Part of a small language model's weights.
Architecture: rotary positions, no biases in attention or MLP, local attention windows, value embeddings, an embedding shortcut, skips across layers.
Each number is 128 + 32 x the weight over its row's rms, rounded and kept within 0 to 255. Layers, rows and columns count from 0. The size above them is the row's rms in percent of the matrix's.

# layer 10 MLP up, 1280x320, rms 0.0536, rows 1085-1127, columns 240-319
size [ 98  97  95  95  92  95 105 101  92 103 100  94  97 111 102  98 100  96 103  98  97  98  99 101 117 102 106  98 100  88 103  99  99  97  95  95 104 102 101 112 103  90  98]
[[203 127 129 113 141  88 101 115 142 104 123 155 112 189 119 142 163 189 103 143 165 160 142 111 127 107  84 127 115  68  83 141  94 115 136 126 121 139 128 120 171 127 132 123 108 122  93 111  64 109 140 123  62 136 157 128  95 145 168 156  97  77 170 119 148 121 147 167 114 150  98 137 105 162 107  85 143 169 126 113]
 [131 143  64 118 141 138 167 162 152 154 129 163 164  92 167 112 108  93 118  54 122 142 149 117 116 116 132 129 134 154  81 163  91 169 140  84  63 163 124 130 177 135 110 154 116 150 152 114 154 103 123 104 139 133  75 102 116 120 102 151  57 121 121 144 146 127 172 103 120 164 115 104 160 150 138 174 168 190 122  99]
 [124 120 150 143 103 180 158 143  92 108  97 167 121 140 119 169 164 167 115 173 164 154 141  74 117 135  95 136  99 155 160  98 116 128  87  78 137 203 176  98 153 140 182  85  60 109  48 136 142 188  84 151  85 142 151 163 110  96 123 172 142 129  82 140 101  92 163  84 119  95  94 129 150 132 124 101 128 152 146 177]
 [127 133 106 134  91 115 131 144 128  33 152  88 108 123 178 136 132 153  90 157 171 138 144 122 126 104 215 136 114 152 135 124 159 162  86 138 128 135 165 150 106 136 164 142 132 123  80 115 165 132 149  86 100 110 187 110 107 133 125 158 109 151 100 111 103 111 150 130  94 121  76 111  88 142 126  80  73 110 142 117]
 [175 123 114 118  96 109  92  80 116 145 172  82  96 118 162 142 126  90 104 144 130 177 116 134  98 104 106 128 107  95 121 114 130 145 179 149 116 166 144  98 127  86 211 126 108 144 112 167 109 163  99  97 133 102 156 160 149 106 124 150 105 125 147  93 157 152 126 134 109 164  98 148  93 154 153  90 137 140  99 145]
 [119 110  55 115  50 136 126 132 121  93 115 121 154 161 109 149 167 109  89 141 124 112 149 137 124 104 167 182 112 144 156 146 116 184 107 138 102 115 120 167 116 126 101 124 188 140 132 152 143 171  87 159 128 140 183  97  81 173 117 148  83 112  78 101 121 117 129  55 111 206 153 120 106  67 116 181 170 114 136  87]
 [103  85  80 107 152  77 140 202 113  98 122 101 124  70 159  98  48 153  86 155 121 109 141 123 131  71 128  85 218 119 155 123  72 130 175 118 130  34  98 107 118 105 115 151 150 121 174  73 164 132 128 157  58 143 100 136 148 115 153 153  56 137  86 100 133 157 144 148 108 121 118  77 104 146 178 124 133 155 129 145]
 [134 137  92 112  67  74 131 186 124 132 110  58 146 132 133 128 126  87  95 117 163  67 181 172 117  35 176 162 108 122 147  92 137 106 154 206  66 127 152 129  96 150 146 112  98  73  81 140 108 124  96  83 145 116 157 171 144  90 157 133  89 139  91 174 174 115 119 130 128 111 121 182  97  83 158 111 128 109 132 132]
 [145 111 180 130  99 114 132 124 137 162 186  68 125 163 117 145 110  79 132 136  82 117 107 157  90 166 152 124 133 143 168 169  75 154 170 154  51 140 164  77 166  66 120 107 141 101 122 164 152 142 106 140 153 136 129 130  94 129 154 106  97 179 155 206 139 163 161 143 126  93 168 132 136  82 123  89  85  89 103  93]
 [ 92 140 183 126 188 180 134 109 137 120 125 158 165 106 152 103  74 137 116 165 114  77  97 121 121  64 223 130 196 166 143 167 143 158  97 171 174 105 145 177  81 109 143 106 124 154 119 142 120 154 100  93 130 147  88 153  75 125 144 142  73  80 139 122 169 112 157 140 125 138 121 108  98 169 108 133  96 162 125 142]
 [152  76 153 117 110 159 115 174 150 173 123 109 112  95 153 139 112 124 124 140 123 130 114  85 122  24 168 180 181 127 206  63  63 123 146 105 154 104 149  99 167  85 122  98 151 135 150  87 166  84 135 143 100 171 140 155 132  63 131  83  76 188 105 149 125 162 123 159 108 137 105  76 128  79 148 109 129 124 155  67]
 [136 174 154 153 135 176 143 121 128 180 101  88  39 142 157 117 184 109 122 126 183 136 170 181  92 134  95 152  85 158 131 134 109 148 128 141  76 101 127 118 122 140 102 140 132  69 136  85 112 121 147 112  29 131 126 158  84 115 154 173 138 114 129 136  89  22 109  64 123 129  83  75 137 105 205  96 117 157 117  96]
 [115  69  78 155 179 110 173 176  46 143 123  87 119 146 127  91 127  77 146 113  47  92 146 149  89 115  73 125 135 107 116 145 152 216 162 136  92  75 149 122 109 111 101 127 166 127 136 108  81 107  92  82  88 168 125 169 170 183 187  89  68 139 150 198 141  84 148  72 129 152  86  94 128 107 173 182 130 152  74 169]
 [156  98 158 126 138 130 108 130 134 103 153 152 193 177 120 104  90 127  62 109 121 108 127 153  87  79 180 195 165 112 164  95 157 111 139 161 108 126 120 162 149  99 195  65  82 104 160 123 151  88 133  54 156 100 152  82 129 148  96 101  82  87 143 117 156  97  74 128 154 165 147 163 133 187  79  89 107 171  90 136]
 [163 104 185 124 159 119 175 102 162  32 108 177  65 168 112 144  66 181 140 122 136  65  83  50 155 122 113 174 150 168 147 118 205 128 114 154 141  56 112 159  94  91 135 129 136 170  81 117 102 113  85 146  64 160  84 115 120 135 136 151 101 116  78 133 135 131 105 157 140 117 148 104  97 118 151 111  58 121 103 144]
 [109  69 135 101 108 107 127 161  51  78 110 139 178 126 119 133 111 157 150 151 117  88 150 120  67 147 162 138 117 185 110 176 149 230 155 103 162 100 158 102 150  98 102  84 127  90 153 132 173 131 124 119  82 154 164  56 126 135  81 108  97 153  68 148 123  58 142 112 106 107 112 126  98  97  85  74 137 104 144 129]
 [126 109 174 154 136 125 127 125  93 124 124  85 141 149 147 153 159  89  91 114 138 112 135 132 149 131 143 144 106 111  94  92 178 132 129 147 133 100 165 139 118  88 206 165  98  90  87 133 109 160  92 139 121 171 214 146 117 108 104 142 113 144 164 119 125 184 129 144 120 127 107 114 156 157 156 149  61 163  91  98]
 [ 88  82 125 118 124 171 148  79 157  69 111 151 170 106 148  93 107 144 103 193  95 120 162  94 112 213 121 170 164 166  40 204 157 110 115 156 117 125 182  94 105  86 124 143 170 192  65  70  93 122 113 127 136 175 153 141  72 158 141 166 129  82 141 111 139  90 176  79  52 125 131  90 143 147 127  66 106  88 132  85]
 [117 121 100 132 119 172 144 102  74 111 157 126  84 141 125  95 134 131  70 165 113  93 177 174 125 146 135 121 170 141  89 173 158 118 167 113  93  74 117 182 104 132 181 112  50  90 158  97 129  87 137 150 108 161 255 109 108 122  99 108 143 154 171 140 172  72 149 179 120 140 134 117 100 171  91 164 158 126  53  99]
 [112  67 148 136 109  66 132 160 147 141  98 134 122  96 119 113 115 161 144 159 161 101 151 122  67 152 157 160 148  97 131 183 119 112 155 113 149 114 159 121  92 124 151 125 100  88 134 153 114 136  89 142 143 132 152 148 140 139  78 177 148 152 118  99 170  99  80 152 187  74 136  81 121 169 157 142 133 139  93 122]
 [ 92 118 115 115  84 109 111 153 181  48 110 153 178  92  68  62  96  84 175 136 119 122 129 178 170 147 120 115 193 138 163 110 127 148 146 130 116  69 156  88 157 107 141  73 107  72 162  52 103 171 123 100 134 105 137 130 142 140 127 110 155 150 144 117  94 140 127 138 121 160 113 157 139 208 125 135 130 174 151 105]
 [134 164 119 150 101 156 111 110 173  97 161 104 111 121 108  97 130 112 123  54 174 128 161 143 128 112 141 180 133 117 136 161 110 138 116 108 124 101 117 149 179 130 154 122  71 103 119 105 151  71 118 127 123 151 131  41 207  89 149 125 131 123 117 183 115 148  93 125 133 170 122 101  85 187  59  56 144 147 132  88]
 [ 92 117  82 145 160  65 107 172 162  92 137  77 127 156 118  92 159 179 113 138 115 118 100  99 106 120 126 119 121 137 159 185 120 151 184 128 145 108 131 200 126 133 104  64 186 156  51  85 119 149  73 120 136 148 127 118 140 125 112 108 109  86 184 133 105 133 162 128 108 102 128 185 104 131 194  98  91 113 174 114]
 [165 129 105 148 157 118  79 106  94 122 164 117 176 133 158 124 176  90  89 113 136 115 115  86 124 137 157 113 135  83 117  96  93 135 120 154 106 101 149 111 125 231 111 153 113 162 195 111 153 183  93 110 114 138 114 159 140  56 170 136 168 166  97 111 134 168  23 121 127 141 154 167 164 125 124 147 101 188  77 159]
 [136 190 141 109  90 138 112 133  26  79  99 148 162 126 142 143  76  88 145 168 121 138 165 130 139 120 181 140 150 127 138 147 145 135 118 184  76 110 136 114 134 116 115  86 116 159 141 123 179  84 116 142 131  99  80  70 107 139 100  88  73 105 146 162 110  78  94 116  60 193 152 143 113 140 117 101 106 128 119  70]
 [ 90 101 162 169 143 167 184 160  80  92 152 151 186 107 104 101 114 136 131 125 116 107 130 103 193 125 129 145 152 149  96 152 151 117 135 117 159  97 142 150 111  96 183 120 131 183 171 144 174 122 147 189 128 145 138 104 136  62 185  76 164 125 137 161 153 142  91 174 127 119 144  84  58 210 147 154 130 146 179 146]
 [141 159 135 123 139 146 146  64  73  77 118 173 158 116 158 109 125  96  93 180 141 107 105 143 173 111  97 180 158 178  67 141 155 147 110 122  92  91 103 108 129  50 138 146 119 149 137  99 126 144 110  79 136 108 157 103 122 185 145 126 134 130 179 101 166  50 116 134 154 160 105 136 128 135  87 165 121 121 166 180]
 [123  69  96 116 131 132  89 186 101  94 134  83  91 165 148  91 199 128 120 112 110 134 109 122 102  93 113 199 224  87 127 157 116 164 198  86 112 102 110 154 109 147 143 113  90 139 139 109  83 116 118 159 159 119 163 114 106  81 110 112 136 147 143 148  97 121 133 124 146 151 105 123 169  92 119 192  88 172  64 129]
 [186 122 164  93  96 148 142 147 149 106 196 181  95 144 117 125 101 133 114  97 130  98 109 115  85 136 139 186 153 164  93 110 172 155  89  94 146 167 223 144  95 134 172 133 160 190 166 146 133 156 134 128 148  94 103 114  88 109 177 130 143 141 147 132 131 114  72 116 111 160 132 142  98 108 183 134 124 145 149 149]
 [115  55 127  98  95  37 184  29 123 135 156  95 162 122  88 115 143 138 118  63  92 120 136 132 121 156 180 119 121 143  66 169 136 125 148 133 103 111 108 145 173  61 100 114 164 169 147 153 121 101 142  90 121 125 142 135 155  66 144 126 108  62 161 144 140 139 156  77 144 110 127 131 122 147 109  53 145 170 102 120]
 [148 150  97 103  78 149 159 129 113 145  89 118 163 119 123 154 117 116 114 143  88 124 123 160 112 174 118 124  82 154 136 181 183 128 123 137 164 149 183 136 155 118 125 119 183 132 140 127 107 119 151 118 145 143 119 172 152 111 117 136 145  93 188 104 115  98 129  87 135  99  57  81 124 138 117 145 138 111 114 153]
 [ 94 135 109 111  97 135 119 139 111  77 137 121 135 163 116 129 165 104 106 173 139 160 183 202 143 103  65 111 194 136 123 132 167 112 144 125 130 188 159  77 127 161 149 174 109 115 129 105 135  89 113 167 140 157 112 202 153 134 133  81 117 118 117  92  68 117 153 111  85 126 188  69 100 127  59  86 115 143 137 146]
 [155  95  95 183 143 117 176 127 124  43 151 103 122  95 173 177 165 142 139 139 174 149 153 191  77 103 121 198 145 142 127 194 162 113 198 133 147  86 124 149  71 115 195 123 100 169  65 133 131 151  54 127 126 141 167 109 141 127 174 152  82 141 159 129 157 170 105  50 150 118 172 132 159  59 141  84 168 130 135 169]
 [112 101 119 162 164 109 141 115 154 106 103  88 166 175 117 108 148 137 136  98  60 144 115 119 147 149 156 109 135 112 162  57 112 172 103 129  92 160 128 143 143 163 117  79 131 164 113 147  94 202  89 120  86  78  97 151  96  99  70 149 133  40 144 140  98 133  89 161  88 139  78 138 139 135 146 122 101 119 129 155]
 [142  80 137 111 199  93 131 181 147 180 113 197 144 150  95  83 168 151  98 147 127 140 117 115 135 168 132 102 131  62 130 150  99 134 139 156 142 159 175 121 138  82 113 132  80  87  79 114 169 135  75 127 153 146 150 140  89 176 142  90 112 149 141  71 136  81  96 125 148 166 117 199  81 151  92 187 132 137 116 135]
 [125 157 151 101  86 146 152 183  76 124 126 129 167 105 108 125 157 180 148 139 179 108 137 140 105 125 151 132 130 109 165 134 131 112 156 135 125 153 176 159 145 112 133  99 130 137 156  52 154  96 134 146 110 174 130 108 109 109 182 173  69  82 100 105 167  61 182 119 126  95 168  84 178  61 194 142 141 158 124 158]
 [107 154 104  93 121 119 159 101 126  76  39  59  81 181 132 183 100 144 137 157 148  82 118 111 130 141 147 138 105 157 167 102 176 147 202 134 133 158 176 173 199 130 138  95 100 121 162 162  63 117 114 104 115 166 106 147 159 115 150 112 127 126 146 186 169 160 131 116 121 122 132  94  65  78 208 158 122 121 114 123]
 [116 138 138 176  47  81 179 108 124 110 119 132 134 122 137 121  87  92 170 124 118 158 167  77 157 160 129  70 111 172 137  69 103 129 116  85 132 158  73 162 123 121 165 129 150 152 125  76 131 174  81 132 140 150  99 131 145 161 137 162 141 117 125  94 163  98 170 186 168 100 125 105 149  87 143  69  86 138 115 106]
 [106 183 124 141 123 117 138  78 142 112 163 150 156 137 162  85 147 118  70 149 142 127  75 137 175 124 153 170 128 128 122 141 169 100 221  98 117 150 150 158  96 122 135  64 174 117 165 120 153 159 151  77 143 196 140 142 117 163  92 113 160 160  87 168 117  98 141 187 149 121  89 136 101 130 171  58 166 167 132  78]
 [130 124 142 134 111 151 121  81 110  85 131 119  94 119 166 113 137  82 129  69 127 133 144  63 130  60 108 130 154 148 146 139 128 155 141 144  83 165 154 129 184 158 150 150 134  82  84 110  95  95  71  96  93 157 157 135 173  98 142 100 138 145 107 138 166 130  42 167 163 122  57 105  88 119 126 100  70 170 153 136]
 [168 100  92 148 103 102 125 139 161 107  89 117  75 134  84 140  99 141  89 125 146  54 174 114 135 142 146  98 145 131 160 116 150 151 109 122 118 141  99  98 129 156 143 185 153 111 173  88 177 104  96 134 100 162 104 174 145  98 142 100  92  57 105 126 146 167 132 132 126 100 135  88 109 127 139  98 163 143 148 112]
 [112 153 100 145 125  89 131  60 136 151 195 150 129 101 128 152 110 149  78 122  77 127 119 159 104 160 156 172 104 122 159 130 129 171 129 103 160 199 136  93  89 132 148  80 142  41 121  95 106 175 103 119 123  86 167 102 119  60 151  79 128 158 130 140 105 103 130 131  81  84 175 120 155 103 112  89 115 182 148 110]
 [132 134 153 158 161  58 181 129  99  59 116  58 142 152 114 153 150 185 110 169 129 146 107 144  90 131  97 112 127 120  81 130 124 169 203 139 100 133 202 128 113 167 158 141 123 144 138 111  81 113  93  54 124 107 146  85 166  49 118 107  96 136 104 215 173 108  82 112 133 103 131 205  79 145 109 194 115 138 103 149]]
# layer 10 MLP down (transposed), 1280x320, rms 0.0536, rows 1085-1126, columns 240-319
size [ 93  96  95  94  94  93 104 102  96 102  98  93 100 106 101  96 101  96 101  99  97  99  99 103 112 101 103  99  99  96 101  99 101  99  99  98 103 100  99 111 103  94]
[[113 146  97  97 101 170  87 107 114  92 109 123 179 123 136 146 144  99 152 126 111 104 157 131  89 145 146  83 209 121  84 144 135  91 101  43 172  92  90 173 116 149 153 122 120 150 139 142 142 176 140 122  94 167 167  74  95 142 111 104 160 131  94 143 123 111 170 112 114 172 169 124  89 163 144  95 126 165 112 144]
 [142  93  84 117 137 151 156 107 166 139 147 173 161 125 123 112 106 102 135  63  96 154 126 154 174 107 122  99  91 158 166 104 162 161 217 118 163 103 146  51 140 136 129 123  75  91 138 102 130 155 165  82 166 128 153 115 154 129  71 136  98 133 126 121  77 134  95 175 114 118 145 140 184 133 112 146 175 152 109 136]
 [155 153 122 105 126  65  99 154 124 150 206  42  78 121  82 126 124  75 120 200  84 138 172 148 125 143 122 157 125 115  92 132  85 172 128 117 111 132  91  99 170  87 121 117 123  96 127  91 149 128 138 119 128 180 138 159 136  74 134  81 162 145 105 145 130 101 141 146 176 167  94 168 110 193 167 120 140 114 210 145]
 [129 132 149 195 167 114 100 130 122 125 129  94 148 160 179 103  70 176 145 161 133 142 140 151 139 158 160 129 168 145 107 143 193 160 163 110 199 143 115 120 123 170 155  91 182  73 117 151 158  96 162 141  90  83 173 169 122 183  91 134 155 110 170 161 128 136 124 138 116  70 133 122 122 117 198 149 129  85 161 139]
 [145 136 118 113 153 108 169 125 101 141 146  48 128  69 179 135  97 154 146 118 154 118 112 153 175 148 134 119 109 101  71 119 153 160 178 149 129  81  91 122 159 123 142 110 149 177 100 128 113  82 118 158 156 129  95 146 134 205 106 144 144 106 108 150 157 160 127 104  76 120  95 179 133 141 126 139 154 115  82  88]
 [119 159 140 122 194 125 107  91 180 141  99 152 200 146 132 124 105 138 132 125  81 107 128 131 119 148 159 109 127 136 124 148 101 170 103 120 169 113 119 101 106 151  92 105 139 174 130 150 132 143 168 117 135  74 169 159 172 183 114 152 131 102 118 116 112 114 158 170 148 170  85  78 107  97 113 178 102  95 156 166]
 [152 121 122 165  82 100 100 105 164 141  90 105 143  93 138  66 105 129 128 182 134  94 148 103 110 128 134 117  65 102 116 140 112 134 110 195  98 113 153 166 102 145 130  94 144  98 168  52 111 131 143 108 108 109 123  66 114 150 163 104 145  90 140 192 128 142  92 155 135 181  98 190 131 170 117 125 136 129  77  90]
 [150 175  90  59 176 190 125 151  88 132 165  83 141  69  67 107 152 111  76 112 171 107 139 121 153  81 111 156 134 158 112 107 201  84  41  97 116  96 162 116  85 149 156 174 111 111 146 144 139 160 108 133 132 169 128 143 135  97 200  90 121 129 142 156  85 134 174 124 146 101 136 142  79 138 126 147 129 120  90  87]
 [156 170 229 123  98 156  93 131 115 161 170 173 129 131 118 103 147  69 130 150 158  90 185 107 169 117 120 127 136 150  98 108 157 137 105 146 108 144  96 105 111  66 167 137 110  99 107 113 183 126  97 178  94 155 140 155 101 164 128  64 117 156 135 155  86 107 172  93 127  72 186 144 117  88  87  77 173 115  77 128]
 [122 201 162 131  80 101 115 142 174 154 140  99 166 128 109 121 162 136  99  82 113 173 171 124 121 182 162 120 129 185 131 119 121 111 171 168 122 102 140 152  29 132 140  90 163 149 178 207 176 163 132 142 141  97 138 125  83 117 136  67 147 102  91  90 150  53  86 117 111  74 124 132 161 132 163  98 100 115  77 115]
 [173  95 129 149 142 108 140 123 192 102 115  43 210 135 124 138  79  85 127 120 117 123 116 178  98  98  93  94 135  83 197  84 165 151 114  95 171 164 144 137  92 106 149 105 136  72 164 165 122 110 125 138  67 164 119 133 138  80  51  97 122 127 177 170 163 129 161 116 134 113 128  71 134 105 135 122 106 115 147 121]
 [114 146 121 102 100 138 126  67  65 128 127  98 104 141 119 109 101 174 107 112 118 105 111 135  97 148 151 106 126  99  95 142 100  67 114 135  75 157 134 127 172 105 153 149 175 135 115 112 190 167 153 133 115 181 182 149 101 113 130 175 172 126 117 147 106  29 176 120 160 117 122 157 132 104  65 140 101 121 108 173]
 [159 156 122 150 154 134 120 137  97 131 126 104 155 127 122 103 124 129 209 154 152  96 141 105 143 132 164 165 160  92 125 167 118 106 145 134 110 112 119 124 160 133 117 118 116  70 124 151  60 136  89 157  97 126 113 149  95 174  96 122 102 185 116 158 142 122 105  70  51 171 176 153 150  99 182 117 141 118 113 184]
 [142 122 112 146 136  83 122  95 127 162  90 101 111 137  92 107 143 152  93  58  48 129  92 167  51 108 149 161 148 126 138  94  99 105 143 135  82 134  75 161 128  68 149 113 141 170 125 115 127 155 137 156 161  89 161 132 146 109 139 120 129 114 176  50 126 148 119 119 114 107 120 137 104  97 186 141 124 141 156 129]
 [139 110 144 162 109 134  98 119 148 119 153 104 146  65 172  97 102 115 125 128 106 142  75 217 136 168  73 126 138 106  85 132  49  48  85 163  96 120 133 145 175 102 194  95 199 126 105 121  67 135 102 111 100 197 161 126 162  98  79 138 106 135 148 147 111 134  95 116 109  94 156 111  83 121 153 134 143 126 110 114]
 [157 114  79 147 142 126 162 114 109 145 107 129 119  97 121 129  91 138 131 161 120  57 133 122 103 101 122 128  84  97 169 121 156 185 156 125  98  47 161 147 161  91 130 161  79 141 148 178 118 125 173 141 124  44 149  95 111 119  95 147 114 106 127 180 133 125 187 125 144 126 161  88  77 116  83 173  92 157 187 124]
 [129 123 181 117 125 103 115 132 133 138 118 205 177 131 116 133 117  47 156 131 149 153 116 107 150  82 104 124 120 111 101 119 125 136 159 159  43 117 116  94 102 156 131 123 125 139 128 136 192 168 157 145 137 155  90 127 122  81 127 167 114 144 110 138 122  74 114  80 133  94 128 142 121 166  91 178 148 138 118 111]
 [146 137 163 155  43 118  89 149 157 103 139 119 129 123 140 132 118 148 132  67 159 164 108 179 196 126 115 149 159 180 168 143 146  78 141 148 128 155 100  77 150 219  77 109  83 138 157 103 103 131 136 148 173 112 133 157 134 111  95 124 112 177 121  88 107 152 146 152  73 132 159 147 160 134 200 138 153 100 138 139]
 [164 104 109 143 103 196 180 141  82  73  96 107 120 183 123 119  93 103 119 203 105 176 162 114 118 113  90  80 150  91  99 188 103 129 176  91 165 160 137 115 136 159 127 116  95 162 114 153 163 176 173 102 111 121 169  44 146  71  64  88 138 113 127 120 104 192 138 116 155 102 137 144 105  65 162 171 145 105 205 157]
 [103 125 112 115  62  82 135 165 157  96 125 102 104  85  83 174  19  68 165 144 104 174 135  15 122 112 145 134 110 163 164 183 145 150 130 114 159 124 184 117 123 175 109 133 130  97 116 129 147  60 134  68 163 167 109 130  80  90 125 124  89  86 175  97 124  72 149 155 125 183 155 182 133 155 106 117 159 123  53 108]
 [114 147 118 132  50  98 108 173 181 134  97 158 138 110 104  94 157 141 167 144 118 141 107 112 130 152 101 185 181 132  95  99  60 172 104 100 199 105 153  94 174 138 111 124 139 132 114 112 113 159 167 167  99 137 124 100 141 112 116 154 156 107  70 162 103 169 119 158 129 111  79 194 188 161 120 154 164 123 150 123]
 [102  43 138  91 181 133 136 158 171 122 140 177  57 155 118 110 121 124  67 104 116 162 125 195 147 169 148  86  90 123 104 143 133 115 130 109 119  83 170 136 148  81  88 147 149 103  75 117 163 126 143 129 143 129  72  68 132  41 168  91 158 121 155 212 148  70 138 143 151 119 143  88 117 135 132 135 164 114 191 131]
 [118 170 139  82 108 134 194  81 102 119 190 125  67 143 136 124 151 168  91 136  79  85 107  63 210  67 105 173  89 143 128 125 127 100 140 143 162 112 159 172 118 145 136 144 117  99  75 122 109 161  99 212 120 195 147 149  83 140 120 120  69  16 124 128 123  82 190  85 108 137 133 209 104  86 154 114 114 106 131  84]
 [115 135 149 114 157 113 105  67 163 145 103 184 102 120 140 122 138 118 136 100 155 132 130 151 117 141 142  93 115 140 133 122 128 100  91 131 152 118 114 186 176 121 120 170 133 164 128 130 181 142 152 126 160 109 139 186 132 162 119 172 154 194 116 107 152 151 114  83 145 141 122 136 165 167 157  92 170 117 164 148]
 [ 91 153 160 161  84  54 129 149  91 128  87 101  99  99  79 146 164 183 158 158 121  76 120 172 181 124  79 106 187 107 153  62 129 132 179 143 223 146 106 150 136  87 181  29 119 154 176 124 162 107 128 130 126  94 115 125 138 126 132 136  84 102 180 143  72  94 110 131 107 125  97 154 113 144 114 107 171 146 125 207]
 [109 180 111 117 157 175 157 141  75 144 127 107  96 142 154 189  64 162 116  81 136 136  91 115 142 133 131 192 112 124 103  70 115  99  65 120 146 177 130  97 139  58  63  96 142 104 150 136 124 125 167 159 193 114 168  89 131 151  76 118 159 108 200 188  87 127  60 164  92 119 174 158 107 140 156 169 113 140 131 112]
 [143  86  82 126 134 116  76 170 158 134  93 124 120 165 125 110 184 132 101 150 168 134  78 113  84 128 159  93 162 149 156 130 107 128 151 127  65 103  99 149  76 144 130 195 127 139 147 188 121  97 106 184 143 115 120 208 160  78 154 103  86 120 174  55 100 156 158 152 162 105 119 166 148 127 103 108  85 124 106  64]
 [121 159  75  98 112 131  86 154 128 174 124  89 132 176 136 149 126 115 194 113 157 198 153 150 156 111 168 131 123 115  73 122  88 162 143  94 129  93 133 165  62 154 110 110  93 136 140 104 152 117 203 164  70 148 147 162 123 180 143 190  70 157 159 124 194  97 115 143 171  69 158 108 164 107  86 154 156 145 125  88]
 [148 112 130 139 142  65 157 101 128 130  93 153  85 142 140 136 110 113 124 143 153 200  90 132  91 133 126 174 155 142 112 131 147 169 111  96  49 121 149  98 121 127 114 114 130 190 151 120 135  79 169 100 102  73 145 152 191 174 176 106 131 127 152  74 127 178 108 123  84 102 162 101 103 140  72 165 100 114 159 135]
 [117 137 102 180 147 157 108 118 103 167 189 148 139 123 111 145 108 137  98 152 113 157 149 118 117 141 116 154  92  66  87 126 152  80 128 151 107 175  50 160 152 113  68  68 143 104 107  97 182 114 146 155 106 100 125 103 146 145 152 128  81 130 138  89 138 115 161 116 126  95  99 210 145 118 144 115 160 129 135 100]
 [ 72 206 160  68 128 130 160 134 116 135  70 130 154 122 113 146  66 122 122 137 116 117 113 158 138 108 106 189  97 161 137  91 184 169  80 151  91  86 152 151 155 139 112 107 119  96 107 133  81 136 153 118 181 130 133 142 158 165 114 105 110 160 143 160  58 115 136  88 143 117  79 114 111 122 155 129 116 148 116 138]
 [ 79 119  95 104 149 142  88 112 180  29 102 131  75 146 114 154 126  34 145 152 117 130  91 165 146 107 139 191 127 136  85  86 114 136  76 134 130 114 160 111  37 176 125 129 165  67 159 170 131  85 136 125 121 150  90 153 140 213 127 108 181 169 120  75 137 130 143 122 126 179 105 106 145 139 108 148 148 165 147 155]
 [151  58  97 145 119 164 122 132 149 144 128 168 142 133 129 130 114 170 138 115 147 118 135 143 116 122 119 104 127 154 140 122 139 124 149 182 138 154 158 131 138  44 107 158 111  95 142 143 153 161 134 110 145  82 155 185 156 100 141 125 105 151 193 137 198 157 129  66 130 131 150 169 127  85 179 114  95  92 136 130]
 [142 129  89 178 175 142 143 126 101 150 158 150 116 130 105  87 192 172 151 117 150 110 161 104 176 157 120 136  58 117 129 138  87  84 126 123 110  89 133 112 110 142 166 143 106  66  90 138 141 146 106 181 143 102 136  85 121 146 132 165 108 141 175 175 170 132 120 161 120  80 169 176 128 122  68 142  89 128 203 157]
 [176 213 103 129 139 103 124 125 174 117 164 148 133 186 109 101 145 125 103 159 146 197 121 133 132 118 112 118 141 122 162 156 186 138 110 125 133 111  77 126 109 128 127 136 156 173  39 105 155 119  62 158 128 104  59 114 156 170 115 170 111 109 159 176 106 108  86 110 101 144 116  76 159 154 132 132 133 139 164 195]
 [ 71 130 126 142 105 169 128 163 127 152 142 132 146  98 125 139 128 165 189 159 137 163  88 140  97 158 145 169 172 127  94 101 152 130 142 102  84 180 151 148 136 152  99  70 139 132 118 122 135 125 162 146 135 146 139 194 112 151 122 186 174 118 103 119 148  91 180 108 134 160 139 110 123 117 152 157 110 127 182 132]
 [ 77 170 123  73 142 167 106 145 109 113 135 151 171 159 146 100 199 106  99  83 106 111 162  91 117 120 135 214 156  72 102  86 139 113 142  95 114 189  75 144 146 157 108  91  91 157  92 159 168 150 141 110 154 189 143 155 125 147 107  71 135 124 118 102 164 118  92 149  43 113 137 106 147 147 145 125 134 115 104 138]
 [122 111 119 158 131 142 139 142 123 132 148  89  90 114 167 171 111  90 198 155 109 135 104 100 133 133  93  43 114  99 129 131 116 124 154  80 160  87 171 131 148 200 154 119  74  69  86 140 102 118 128 157 144 148 178 148 121 131  99 173  76  96 143 123 119 149 150 138 136 138 112 153 174 118  69 149 163 101 143 123]
 [135 104 143  79 143  57 118 151 115 121 177 134 123 156 146  94 137 121  78 120 130 120 100 120 108 124 119 116 174 157 152 158  88 156 151 130 130 111 183 125 124 100 113 177 143 140 123 120 171 137 134 139 109 143  59 128 166 107 130  64  86  53 169 142 144 200  88 169 127 146 154 162  93 171 102 103  38  87 165 127]
 [ 70 128 170 133 132 173 161  90 155 122 139  90 145 136 111 147  24 152 124  96 138 122  78 119 178 134 125 156 120 108  88 147 129  98 136 106 126 108  79 154 177 150 126 117 131 101  81  99  86 104 101  97 106 140 140  86  94  74 205 139 164 151 136 152 130  88  60 114 125 137 182  56 145 116 147 101 146 104  85 118]
 [165  75  34 137  85 130 100 148 133 123 135 180 136 120 164 131  86  97 113 172 115 133 137 169 133 124 140 120 198 130 140 135 154 119 144 108 117 159 159 137 114 119 117  69  99 125 132 131 138 139 138 148 100 105 172 198 161 113 149  74 188  94 127 143 194 148 134 178 106 153 161 128  81 127 187 126  85  78 128 121]
 [100 114  12  93 140 128  66 129 111 182 156 134 161 111  96 205  79  87 120 131 103 192  64 122 115 133  78  96 106 122 122 151 123 136 129 111 110 187 155 140 144 125 115  34 131 117 161 110 158 143  67 137 136 199 128 186 132 167 166 138 176 174 144  67 169 152 113 117 112 111 153 153 113 125 162 126  73 152 132 129]]